Weights of a small transformer language model: vocabulary 1024, untied embeddings.
Each number is 200 + 30 x the weight over its row's rms, rounded and kept within 0 to 999. Layers, rows and columns count from 0. The size before them is the row's rms in percent of the matrix's.

# layer 14 MLP up, 256x96, rms 0.312, rows 59-81, columns 0-47
106,181,203,189,173,209,244,180,189,199,280,193,220,126,171,264,229,153,187,249,237,202,147,183,189,193,210,152,210,210,183,162,144,246,213,239,181,177,174,154,216,217,164,201,195,171,177,187,187
105,179,221,214,180,192,227,173,174,246,195,174,193,215,196,234,209,226,177,234,189,114,146,180,178,271,213,197,203,191,185,227,165,191,237,226,211,217,222,187,228,242,204,206,185,121,201,214,171
100,212,244,174,190,193,199,216,197,191,188,166,179,215,238,226,242,175,229,154,178,197,234,211,244,242,151,214,205,159,150,227,226,189,189,199,202,214,157,232,164,250,200,177,210,164,201,258,232
101,228,199,221,197,246,206,212,149,169,247,216,166,137,206,170,158,218,152,174,275,257,216,214,189,172,208,197,216,204,254,232,211,229,185,178,177,220,229,206,237,159,223,167,166,189,187,194,246
099,189,201,219,237,229,154,162,235,201,245,199,181,201,181,154,228,211,267,185,185,231,206,204,172,216,227,158,245,164,213,192,241,219,203,214,231,241,174,217,206,232,243,160,131,285,223,186,228
099,206,190,211,151,218,196,182,202,227,264,221,199,208,250,168,180,276,269,142,227,204,199,221,210,161,198,174,201,185,219,152,205,175,194,188,226,187,203,179,184,243,192,212,202,172,176,219,149
095,155,191,226,197,173,183,151,213,193,171,280,207,248,224,204,180,178,252,146,129,238,201,203,223,181,210,136,192,183,191,222,186,194,184,183,200,192,222,194,202,238,201,217,232,214,204,137,148
101,185,206,189,160,188,156,237,188,275,176,194,234,158,253,142,196,214,190,166,214,169,245,270,216,218,191,215,156,196,232,204,227,206,210,154,171,180,225,202,163,249,245,142,142,200,209,225,187
099,215,210,186,240,194,210,247,158,204,190,220,221,194,193,219,195,151,142,195,200,223,162,221,153,224,179,247,239,228,223,231,196,180,223,258,240,216,201,169,162,262,201,215,227,225,221,240,216
104,228,191,169,209,235,211,202,219,214,197,228,156,206,196,226,199,175,192,172,197,155,171,193,238,180,243,189,156,159,177,233,158,219,257,156,192,187,151,179,168,179,164,223,194,176,241,196,219
114,212,192,221,231,212,233,235,239,238,175,170,182,225,179,179,154,203,162,166,217,181,206,206,177,147,201,185,213,195,215,196,187,165,241,162,123,190,178,208,240,195,224,222,184,178,177,217,191
104,134,205,243,157,200,197,249,239,222,211,212,239,200,225,158,195,245,154,225,203,219,171,180,216,188,226,169,217,190,225,205,168,228,127,193,184,241,223,151,151,197,228,170,228,204,174,185,249
109,185,172,127,177,181,232,148,162,261,171,175,238,206,232,219,230,179,224,203,160,179,244,197,206,255,196,249,152,206,197,179,180,212,204,192,224,196,202,203,203,240,217,218,198,247,178,206,160
104,247,209,212,261,201,203,158,247,208,230,207,204,215,224,182,223,233,215,201,157,190,154,168,192,231,233,222,158,194,195,197,178,222,211,248,192,200,177,182,177,220,188,255,271,179,187,213,212
110,166,232,168,271,192,163,183,222,194,197,200,197,189,203,209,201,193,151,198,196,158,202,229,202,205,228,192,212,242,165,241,149,205,198,183,276,201,163,157,211,201,210,146,218,228,266,230,184
093,223,237,179,179,259,176,214,189,181,226,163,169,181,211,232,163,191,168,204,233,145,191,196,168,212,158,196,141,218,199,222,182,169,187,161,196,188,153,195,216,241,194,191,169,203,212,251,185
105,184,216,183,226,267,227,185,212,278,222,277,198,169,159,182,185,134,170,207,193,207,235,234,238,144,176,248,187,218,171,212,178,208,152,234,239,164,197,175,171,213,222,201,160,159,227,189,202
088,172,197,177,163,186,131,185,218,191,175,210,242,178,212,218,246,210,233,193,179,233,210,206,212,198,201,219,260,212,215,177,201,155,201,189,174,163,210,194,218,192,198,168,211,229,162,263,141
104,179,200,226,248,201,225,190,200,222,164,180,272,198,218,186,264,187,187,225,133,161,167,216,212,180,224,141,231,181,248,208,197,214,189,242,197,209,265,192,253,245,199,176,210,213,140,226,200
105,177,178,216,206,197,209,233,248,182,216,163,231,223,166,171,236,193,165,183,174,224,277,203,241,176,189,108,219,237,211,177,204,151,181,241,197,194,259,165,179,227,181,227,251,222,211,242,167
111,196,233,231,189,290,192,205,189,154,208,223,204,221,211,279,188,210,189,166,216,171,207,212,226,243,132,154,207,183,220,187,218,200,178,184,239,189,260,250,190,172,225,201,235,152,196,247,237
096,247,224,260,211,221,178,164,185,206,219,228,169,209,176,145,175,166,179,221,202,181,208,182,175,215,132,176,199,201,244,126,171,171,224,223,197,149,208,234,228,243,166,205,197,219,200,247,192
097,216,196,242,179,170,140,210,188,164,144,165,142,179,194,213,195,210,180,246,175,167,148,181,162,230,187,243,217,190,219,218,227,199,212,181,227,228,182,209,243,203,182,169,150,209,194,158,242
# layer 14 MLP down (transposed), 256x96, rms 0.308, rows 59-81, columns 0-47
105,206,203,214,202,249,194,195,150,180,245,203,199,159,143,198,244,181,146,196,211,171,195,201,194,239,220,223,182,139,120,228,210,201,170,186,204,202,160,190,224,208,207,199,180,203,138,281,200
105,180,235,200,203,218,210,264,182,211,234,244,194,146,119,195,227,213,180,208,178,174,234,206,198,204,230,236,155,215,169,239,187,218,191,187,174,212,180,200,246,219,149,180,230,253,226,183,194
102,204,177,213,167,200,202,219,172,149,207,225,168,228,194,180,142,216,177,215,230,197,202,228,250,234,217,217,268,213,189,206,199,200,225,227,211,173,168,241,201,245,220,172,181,176,215,183,190
098,179,233,189,206,242,196,182,179,231,211,214,279,156,206,254,160,196,216,128,216,229,184,208,177,223,201,183,144,209,211,163,215,212,247,198,214,248,199,216,191,191,245,215,175,166,175,186,192
097,163,175,149,228,202,218,203,164,209,221,254,205,244,203,201,165,209,215,212,208,228,177,201,192,157,197,190,229,239,200,223,174,152,189,237,207,270,220,186,241,170,175,225,226,233,164,165,152
099,215,301,155,192,184,209,225,192,182,187,185,173,166,188,158,226,177,216,191,216,174,210,188,237,216,182,178,182,213,207,153,179,248,178,183,205,219,200,170,181,220,241,229,215,202,184,212,208
091,192,225,252,162,254,258,183,195,146,200,221,146,179,222,204,165,199,226,234,167,206,213,227,196,201,144,235,221,194,160,161,173,196,200,162,223,174,213,264,199,239,227,177,133,169,213,217,200
098,192,207,196,206,168,193,177,205,145,212,236,178,194,209,223,225,180,181,242,204,229,160,272,186,200,216,203,193,217,206,253,202,233,167,190,168,205,222,168,186,151,225,189,225,230,241,213,130
099,218,191,183,213,225,186,205,223,196,240,189,195,192,199,160,245,217,270,204,177,166,142,204,200,201,241,181,194,190,192,217,204,200,228,167,280,157,244,234,263,235,203,199,172,178,245,173,190
108,258,214,198,195,244,195,197,186,204,233,239,174,176,133,236,252,145,203,223,234,280,181,256,187,198,243,230,192,122,172,218,246,157,203,222,193,236,198,178,156,209,195,220,160,196,212,219,189
112,205,186,221,226,221,168,179,245,196,227,148,205,235,186,213,342,158,217,203,229,238,227,196,211,227,227,160,174,216,162,226,163,237,197,225,204,189,219,157,197,201,195,225,171,158,156,154,193
107,240,170,212,215,219,193,205,207,272,181,160,232,222,191,205,211,161,221,223,224,244,217,245,164,201,172,228,217,193,174,181,193,177,207,229,264,189,216,236,163,200,120,173,213,200,212,229,223
112,169,180,166,230,177,202,228,198,248,220,184,190,215,244,247,177,213,132,132,196,195,254,161,171,185,221,282,164,260,247,223,216,147,216,168,207,196,172,169,244,193,177,195,203,181,195,162,209
107,256,194,136,138,210,175,208,149,190,160,143,178,208,227,227,231,253,233,215,224,166,151,169,249,217,251,189,216,153,182,221,165,181,171,185,216,230,185,219,226,227,179,221,159,221,199,222,162
111,191,263,201,187,143,203,248,211,224,152,165,193,179,193,163,242,161,195,168,230,262,203,182,163,191,254,205,226,165,204,196,185,186,242,177,164,162,181,205,249,206,165,182,207,169,191,220,166
097,189,209,224,192,214,221,197,214,257,197,196,164,192,194,207,225,228,172,177,244,187,238,225,219,243,219,186,248,189,214,216,187,190,270,229,185,273,164,236,166,188,173,197,250,172,222,219,165
108,199,177,168,169,162,220,182,192,165,220,204,227,144,175,151,209,191,235,233,185,227,171,216,184,208,202,205,172,189,237,244,173,225,170,205,181,255,203,205,174,220,286,159,225,183,246,220,224
089,187,240,231,217,204,275,165,156,202,247,224,245,237,201,206,214,182,199,149,214,169,225,228,235,192,184,208,155,228,211,165,197,163,199,257,232,188,227,191,156,245,210,256,170,249,200,190,164
107,197,216,218,181,267,180,262,228,207,212,186,196,199,168,192,134,176,220,169,226,214,182,204,219,165,179,196,229,184,228,249,186,167,223,213,144,204,143,191,169,228,182,212,217,171,197,205,154
103,182,213,215,230,211,225,191,212,174,218,197,200,247,173,233,118,195,146,200,155,237,214,151,201,202,209,193,230,197,261,201,211,210,247,224,178,212,174,199,222,228,229,211,264,186,186,173,185
112,202,227,143,189,185,211,210,275,166,201,211,158,204,209,132,205,165,204,190,194,223,210,156,185,190,188,206,186,223,224,212,206,214,181,239,221,245,193,182,123,248,150,240,163,246,160,201,223
096,167,178,181,182,252,210,267,219,254,204,197,162,222,237,201,185,218,199,231,237,206,213,285,191,170,238,227,199,186,182,221,214,186,219,212,214,164,214,188,203,179,135,218,219,201,148,245,209
100,150,183,204,184,215,237,207,244,179,157,202,217,252,246,208,147,208,171,201,209,251,265,211,196,198,200,227,213,220,220,182,189,233,206,190,202,200,238,188,177,236,187,260,217,201,184,147,208
# layer 14 MLP gate, 256x96, rms 0.306, rows 60-81, columns 0-47
094,176,200,197,206,285,229,213,241,223,216,149,240,154,198,203,228,211,247,178,158,204,171,246,204,169,197,147,228,170,176,210,278,216,200,142,210,211,226,191,194,187,175,194,229,192,216,214,190
104,169,195,182,216,168,191,177,221,156,150,163,199,210,247,246,232,199,231,179,185,166,197,209,233,257,176,181,206,181,171,177,232,200,188,184,233,184,208,227,176,189,117,170,222,171,186,229,225
104,196,201,205,219,171,201,207,247,178,204,173,242,206,230,223,223,231,146,190,192,189,210,196,231,155,233,141,227,223,211,252,193,219,199,180,192,164,204,226,226,152,170,189,233,205,195,199,170
097,254,217,249,164,150,202,279,231,178,245,190,232,174,238,239,188,200,220,243,201,113,202,215,188,198,235,124,238,240,209,193,182,213,201,222,240,176,218,190,206,216,201,165,228,214,195,214,189
100,204,176,239,209,207,217,199,194,191,97,171,215,255,239,199,226,194,260,194,253,170,210,171,187,221,211,215,205,265,168,222,201,196,211,267,193,257,170,248,188,181,207,214,184,194,241,221,221
094,176,218,181,197,200,209,168,247,212,137,172,203,212,235,209,214,209,226,220,178,159,144,184,263,150,204,187,142,277,195,208,205,210,194,203,104,206,244,177,183,222,178,219,218,199,220,184,174
115,212,245,181,283,208,176,224,168,162,123,232,158,190,206,179,234,139,150,237,183,174,209,162,208,127,211,218,202,178,209,196,237,191,203,209,212,215,189,242,215,204,167,204,235,156,241,203,207
112,223,251,141,162,202,192,216,188,221,203,215,217,164,192,261,217,174,207,193,207,166,204,186,167,143,174,189,234,214,162,198,234,189,251,218,177,217,171,223,245,190,172,234,186,201,231,207,185
095,210,238,228,221,222,240,152,166,171,207,237,209,156,143,208,258,196,195,172,227,181,183,211,228,189,180,209,228,192,210,204,191,206,198,226,217,233,251,159,195,147,204,188,182,177,186,189,154
108,263,223,181,172,179,193,187,234,195,258,193,188,187,196,232,213,142,191,167,231,189,186,199,107,157,209,232,230,174,164,210,203,202,231,195,182,217,207,194,230,177,187,208,154,242,247,192,237
098,194,170,213,230,158,183,164,217,166,238,199,245,191,211,221,180,191,155,197,190,188,229,201,190,228,190,196,197,211,252,173,191,185,253,220,249,179,250,187,196,191,135,203,202,255,188,196,179
097,231,206,210,205,262,234,237,253,182,210,168,245,211,198,273,184,247,220,165,184,195,228,185,190,199,265,230,200,142,180,215,231,205,216,229,204,252,193,171,209,227,176,221,179,245,255,235,172
093,231,225,228,225,236,154,170,217,220,147,234,224,192,259,214,248,226,214,169,181,183,170,198,213,172,244,208,195,174,194,232,205,187,243,164,201,157,193,186,242,248,162,211,219,160,202,238,128
101,204,249,204,190,214,204,260,185,240,217,151,254,160,184,208,223,189,196,216,155,194,180,196,247,202,218,259,275,192,225,164,176,208,177,222,205,203,223,259,219,175,207,210,188,236,165,206,181
097,210,185,179,142,201,138,235,193,133,185,168,210,209,192,225,220,233,229,114,196,141,208,227,209,207,237,208,244,229,242,151,204,200,193,172,211,219,146,173,190,170,197,241,217,186,208,215,235
102,156,181,199,263,237,183,216,211,200,222,142,182,186,127,211,209,163,163,214,208,157,240,234,154,208,218,213,223,203,158,235,175,256,258,252,208,266,168,135,184,205,188,232,221,182,218,190,191
099,179,213,183,198,214,181,192,168,156,220,231,226,195,234,171,187,263,198,181,209,202,256,219,151,201,162,256,182,223,191,193,186,226,218,243,162,289,173,209,185,182,178,209,235,234,224,177,228
102,222,191,163,213,138,198,171,203,219,185,215,215,207,253,178,193,244,215,144,222,127,218,216,226,227,195,176,168,213,235,268,205,207,186,221,225,178,203,223,193,213,233,254,249,161,229,228,241
102,209,214,158,190,141,237,185,220,179,198,251,215,173,205,235,223,218,168,194,247,220,266,187,236,203,196,195,213,189,234,220,246,205,206,211,179,200,223,158,198,175,211,237,271,248,252,214,199
111,220,202,171,223,192,183,184,182,150,202,268,217,214,264,156,231,198,181,201,213,193,213,174,203,174,233,176,186,242,157,212,234,226,151,222,228,241,196,169,183,199,168,166,144,166,282,214,243
098,276,191,232,201,189,207,268,190,187,214,240,227,185,227,215,185,197,238,127,154,199,201,160,224,170,218,190,166,257,184,202,178,169,156,229,184,210,186,187,182,223,246,151,208,170,205,203,220
097,189,204,205,198,195,151,170,215,195,170,122,177,149,136,164,187,203,200,198,219,197,203,179,216,234,226,196,195,203,245,179,239,219,215,162,176,212,216,181,203,199,198,129,179,173,251,224,216